Part of a small language model's weights: capped logits, 147M tokens.
Each number is 128 + 24 x the weight over its row's rms, rounded and kept within 0 to 255. Layers, rows and columns count from 0. The size above them is the row's rms in percent of the matrix's.

# layer 6 MLP down (transposed), 512x128, rms 0.04, rows 500-511, columns 0-127
size [ 93  92 109 100  84  91  92 100  97 103 106 103]
[[160 127 122 133  83 151 199 114 142  70 126 131  92 133 169 111 122 138 144  97 123 119 140 134  90  72 131 140 142  51 132 140 102 185 157 150 123 127 127 157 139 165 156 131 148 100 159 144 146 151 100 120 124 136 129 118 151 120 119  95 149 137 121  79 118 110 128 129 152 139 154 126 144 116 107 114 107  74 147  89 151 145 157  89 163 154 145 156 132 118  90  99 112 163 124 107  98 144 120 164 138 131 118 126 138 112 115  95 128 124 142 123 126 110 131 133 135  99 146 172 124 146 106 123 135 108 129 134]
 [152 152 153 117 113 120 136 139 168 123 106 134  93 139  82 124 130 103 142 128 106 106 130  94 106 142  78  94 157 113  58 119 117 102 164 121 126 144 120 113 143 117 164 134  96 132 145 142 136 142 116 155 151 140 124 144 144  82 150 109 103 134 109 141 146 122 102 131 123 117 138 104 113 155 163 154 133 119 141 166 161  91 144 104 184 139 112 111 128 123  92 163 134 117  98 128 164 119 103 134 132 103 100 135 114 195 164 173 118 167  94 117 147 128 133 144  94 145 107 147 150 140  87 128 110  97 143 170]
 [120 115 141 140 146 103  58 141 180 123 138 128 125 113 160 111 158 159  81 142 114 122 118  89  97 105 150  93 139  96 168 161 111  66 153 126 142  90 142  96  87 134 122 120  81 134 127 138  84 110 119 132 134 163 162 129 160  84 144 119 147 137  97 160 158 132 128 116 156  85 125 143 152 143 137 115 115 136 115 138 107 155 151 135 127 161 100 146 125 135 134 129 141 141 112 120 112 148 119 140  94  96 131 164 118  89 107 111 130 140 124 141 151 172 180 141 150 114 170 114 116 143 120 148 145 107 127 107]
 [ 96 131 104 182 134 105 125  99 126 150  84  97 141 104 153  90 116 191 171 105 153 148 109  99 150 145 140 108 135 115 137 119 134 117 141 115 154 139 129 127 116  92 120 154 103 120 116 142 143 187 115 164 160  83  98 164 139  85 125 122 141 137 106 147 122 120 111 140 125 143 160 145  93 139 159 145 120 142 143 112 140  93  84  92 135  99 145 152 157 144 102 157 127 132 139 123 110 153 167 179 107 156 132 139 144 125 123 148 115 117 104 116  89 128 118  82  96 148 138 113 186 112 112 126  99 128 119 121]
 [164 126 126 112 101 138 134 159  96 140 124 139 152 127 176 154 111 168 125 124 163 100 157 132 130 125 129 102 112 126  72 142 118 122 129 136 144 148 128 127 131 131 144 195 101  77 123 102  83 128 142 126 122 155  96 124  95 103  78 164 160  95 153 141 122 152 101 113 123 121 138 175 105 125 146  91 163 152 154 131 120  86 115 145 123 124 139 136 123 116 157 170  98 119 151 128 128 176 130 104 147 125 146 166 131 138 122 169 139 148 150 136  86 111 149  92 103 115  79  93 124 138 133 112 120 113 121  84]
 [139 143 139  89 134 125 118 119 158 117 101  86 129 139 118 175 138 128 103 157 117 159 137 111  93 102 144 129 148 102  95 121 181 118 126 147 160 147 134 137  95 146 117 153 159 100 130 132 131 143 117 136 140 137  84  93 124 187  78 126 118 119 165 164 107 135 135 101 149 142 134 134 101 140 137 132  92 127 163 146 122 129  99 154  88 167  96 177 125 115 109 143 156 101 109 154 131 105 119  98 124 124 123 123 120 129 127 112 148 156 136 125  79 100 122 167 106 134 173 153 123  75 152 161  94 119  88 162]
 [104 133 144 119 128 136 122 140 137 171 118 136 144 130 150 112 100  87 137 115 148  90 120 122 143 163 117 112 141 125 111 111 124 132  81 144 154 101 149 141 147 113 119 135 121 123 114 168 120 113 171 161 116 144 117  67 117 145 113 167 110 113 160 116  96 111 112 145 163 132 163 162  68  78 110 115 145 154 146  81 136  91 115 157 174 139 129 103 132 151 136 106 135 140 128 114 129 178 116 175 150 153 142 148 138 123  87 113 139 121 138 118 133 102  97 112 118 108 126 131 171 145 113 162 126 101  63 168]
 [ 84 127 133 127 142 105 149 157 195 136 131 107 144 172 125 138 145 154 167 158 169 146 112 154 159 133  86 124  99 131  88 126 141 138 167  76  86  99 139 142 132  81 126 151 110 108 102 118 121 127 144 113 142 129 113 136  98 152 133 142 142 159 150  87 145 125  98 154 153 138 105 170 119 120 131 101 154  97 120 156 155 128 125 133 143 134 127  92 109 122 116 137 108  79  98 142 132 129  95 164 138  96  83 119 147 108 140 132 148 102 140 115 101 140 134 192 133  97 112  88 109 146 117 142 131 140 105 151]
 [ 96  91 121  97 104 121 128 121 138 160  87 114 124 102 123  96 151  94 119 125 152 108 130 131 168 179  97 101 160 114 105 103 131  61 134 114 157 100 138 123 146 111 132 118 180 146 154 131 142 119  99 147 152 107 134 123 116 125 125 125 144 139 143 175 160 184 115 152  98 163 159 165  84 106 126 145 122 148 138  92 103 137 150 111 112 104  99 157 139 144  94 149  81 148 111 125 100 120 153 157 137 124 131 118 112 154 129 119 142 143 136  87 160 166  76 113 161 137 132 123 148 107 131 144 162 128 134 127]
 [124 105 135 152 122 124 148 139 127 146 137 102 152 155 126 143 123 131  99 110 146 155 138  91 147  85 121 108 131  68 120 108 152 142  84 171  95 132 116 153 114 115 167 112 121 131 145 141  78 110 113 144  91 137 153 131 160 108 127 103 171 113 118 158 116 129 124 133 114 109 137 191 170 106 157 147 115 137 126 148 149 116 148 137 107 108 111 112  98 136 118 165 160  89 101 150 117 123  96 125 113 160 149 133  96 165 172 100 116 121  97 132 146 110 163 156 131  77 142 120  90  99 117 140 137 138 193 124]
 [ 99 135 127 177 100 104 113 136 146  88 124  92 135 151 126 136 120 102 112 145 155 178 128 106 121 127 140 171 143 116 173 107 139 165 147 141 163 118 114 135  95 127 143 144 133 174  85 123 151 107 103 131 125 148 153 150 140 109 122  98 137 124 105 132 143 134 142 152 119 151 134 104  99 111 125 144 129 153 148 142  92 176 129 111 105 143 115 145  90 155 133 151 159 100 132 107 146  80 139 142 156 109  95 129 121 110 126 144 144 113 108 119  57 103  81 152 151 120 146 165  75 145 101 131 111 174 109  88]
 [148  80 120 130 133 124 124 164 140 138 101 142 111 142 143 120 154  71 140 118  91 132  89 124 125 139 128 127 154 131 135 152 104 137 115 146 119 107 105  89 146 122 110 120  61 142  80 118 128 121 153 144 121 105 105 156 125 142 118 117 101 122 150 103  95 136 119 119 130 138 112 117 116 133 115 113 143 166 176 122 163 111 131 119 113 184 143 164 152 178 100 102 148 178  88 112 166 120  86 175 136 157 139 139 135 107 112  86 128 158 116 113 163 115 107 131 118 109 105 142 172 143 165 133 137 106 176 147]]
# layer 6 MLP up, 512x128, rms 0.101, rows 501-511, columns 0-127
size [ 97 108 105  92  93  99 105 104 106 107  98]
[[107 140 137 114 141 118  97 165 169 158 143 127  97 143 155 114 144 124 131 106 121 125 136 147 120 116  92 107 132  99 128 135  80  61 159 124 141  99  89 147 124 160 139 128 137 114 108 151 156 126 133 132 152  87 159 170 131 129 127 152 118 159 126  89 163 128 103 148 106 131 112 135 156 196 139 162 120 101 124 117 143 156 118 146 136  92 113 116 165 149 132 123 138  77 145 120 121 144 159 125 125  86 109 105 113  91 117 146 114 119 137 124 117 128 129 150 154 155 163  54 148 138 108 115 139 160 172  93]
 [ 97  96 116 165 132  99 136 156 150 119 153 150  89 121 158 129 104  99 106 127 151 158 154 148 119 145 146 102  82 145 105  94 103 114 134  96 143  78 164  93 119 139 147 162 146 118 167 176 110 100 132 122 130 132 110  95 137 115 139 119 151 173 124 167 142  93 133 114 162 112 110 162 153 111  96 165  93 120 104  93  79 171 125 136 104 101 146 149 106 142 145 106 115 138 109 132  96 158 141 138 102 109 143 146 117 114  90 128  99 159 144 140 118 152 164 119 148 130 175 157 121  98 132 142 141 140 140 126]
 [151 122 102 117 148 115 112 145 142 140 111 161 149  75 113 150 123 140 144 120  90 126 121 134 114 151 167 120 133 111 151 128 145 126 116 122  97 167 122  94 112 131 167 142 146 117 113  77  98 106 161 129 142 112 166 121 127 133 167 147 184 187  78 109 121  78 146 142 113 151 130 185  94 147 148 101 153 103 143 132  95 155 148 127 145 130 133 119  85 150 148 155  69 142 118 113 123 121 128 152 165 125 128 102 125 114 126 104 108 156 104 105 149 128 162  95 141 143  87 126 139 103 129 100 124 100 139 156]
 [154 132  98 171 126 160 122 140 126 162  70 159 101  79 119 165 141 129 156 168 102 108 122 151 123 160 122 128 155 128 132 103 149 172 160 152 104 108 146  75 106 116 137 133 170 147 150 108 131  95 107  98 116 128 120 160 117 116 136 154 134 133 132  97 121 132 104 123 144  80 156 108 152 156 152 101 132 123 146 129 147 110 111 118 131 114 138 145  89 107 131 107 169  93 124 120 107 141 149  97 152  64 137 157 145 134 119 140 132 123  72 144 117  83 147 118 126 101 121 155 120 150 149 109 177 121 107 148]
 [105 140 105 107 153 105  99 128 170 112 104 123 123 101  56 145 147 142 107 155  99 144 164 110 144 112  91  97 126 135 109 150 134 135 115 122 169 143 132 134 174 123 139 128 136 125 127 154  95 126 123 111 116 132 152 132 119 137 130 122  58 146 120 120 143 147  98 135 113 115 133 122 127 143 161 103 141 116  68 139 123 173 130 150  87 144  95 147 100 135 167 125 121 132 161 141 124 101 116 152 108 119 124 129  98 103 122 167 121 135  80 151 143 118 142 143 187 158 106 163 156  79 127  95 107 167 124 166]
 [ 68 119 124 129 160  91 144  82 143 140 102  92  95 137 119 154 140 117  88 142 171 155 137 144 146 142 170 141 108 169 143 137 133 157 114 132 153  70 138 133 152 152 100 135 106  98 117 135 137 133 132 156 131 149 137 147 127 120 123 124 164 158 149 129 160 158 117 114 156 109 127 146 106 132 143 125 113 135 152 168 134 125 149  81 148 168  91 134 140 142 114 162  59 119 114  86  82 158 112 153  89 128 131 119 151  90 122 125 101 111  97 145 127 143 138  85 144 158 141 131 157 123 132  96 119 113 159 124]
 [144 121 140 132 121 112 120 133 133  69 113 129 162 164 134 139 114 134 156  72 138 122 121 116 105  83 118 136 138 162 138 107 120 130 153  62 110 133 103 132 129 120  93 157 137 119 114 110 161 129 128 128 145 153 169 114  91 146  97 151 132 138 136 141 136 128 135 106 140  85 156 136 139 134 153 144 131 132 109 161 105  85 176 149 157 123 132  77 159  90 130 118 147 119 133 178 127 129 124  93 149 126  96 136  80  68 141 115 142 163 149 111 157 135 109 146 154 152 187 132  99 146 156 115 142 153 118 147]
 [143 165 114 156  90 153 149 143 163 140 138 139 130 122 141 112 143 151 150 105 134  87 111 126 119  71 151 151 120 109 122 151 147 109  90 133 137 155 108  88 119 148 152 141 145 143 124 112 145 132  99  86  94 164 122 104 120 160 104 193 112 112 119 117 103  94 133 107 120  92 141 141 171  86 152 189 127  94 104 128 142 113  85 120 117 115 145 133  99 168 153 159  97 171 126 124 125 143 118 136 103 145  82 102 162 120 152 121  91 121 137 140 118 131 101 154 114 169 121 113 101 101 125 145 123 136  98 146]
 [117 163 138 134 176 140 130 135 118 146 116 121 117 131 120  89 130 181 125 132 131  99 112 112 148 130 129 128 127 150 157 122 137  80 124 114  99 126 130 145 102 111  78 124 147 116 155 188 115 186  91 114 112 111 125 126  99 130 133 114 122 108 114 126 118 142 126 116 100  85  80  88 176 154 108 129 109 126 109 123 132 130 110 112 127 152  96 182 131 165 120 131 113 150 100 150 108 132 112 125  97 149 172  82 174 109 120  95 107  90 163 147 137 145 138  86 161 128 114 162 140 149 141 117 128  77 157 141]
 [162 156 145 140 120 150 132  88 121 110 116 153 156 140 106 117 149  94 159  89 132 185 142 138 124  98 178 142 138 168 136 156 144 106 145 109 101  97 153 141 158 139 130 128 159 124 134 129 141 128  89  84  83 120 109 112 153 136 126  86  98 145 152  75 144 105  87 101 128 151 110 101 115 140 136 136 138 152 178 138 135 165  73 137 109 149  98 147 114 162 162  95 116 142 149 115 142 130 139  93 105 141 123 119 123 125 143 175 109 109 140  78  99 125 161 135 112 148 124 153 144 132 105 142 130 115 149 155]
 [128 160 157 133  97 161 142 107 104 172 130 161 178 112 115 130 150 132 150 109  76 106 121 107 172 113 119 120 157 120 153 120 141 157 140 123 122 113 147 165 116 133 138  84 132 130 101 168 145 117 146 106 165 153 120 178 184 163 159 132 102 125 128 119 148 111 101 114 163 111 166  82 150 112 143 121 136 113 118 135 122 114 166 157  86  84 144 134  81 141 128  83 111 140 135 147 110 112 127  85 105 103 172 113 113  99 118 117 121 131 121 100 151 140 155 110 129 157 126 126 101 121 114 136 104 164 121 100]]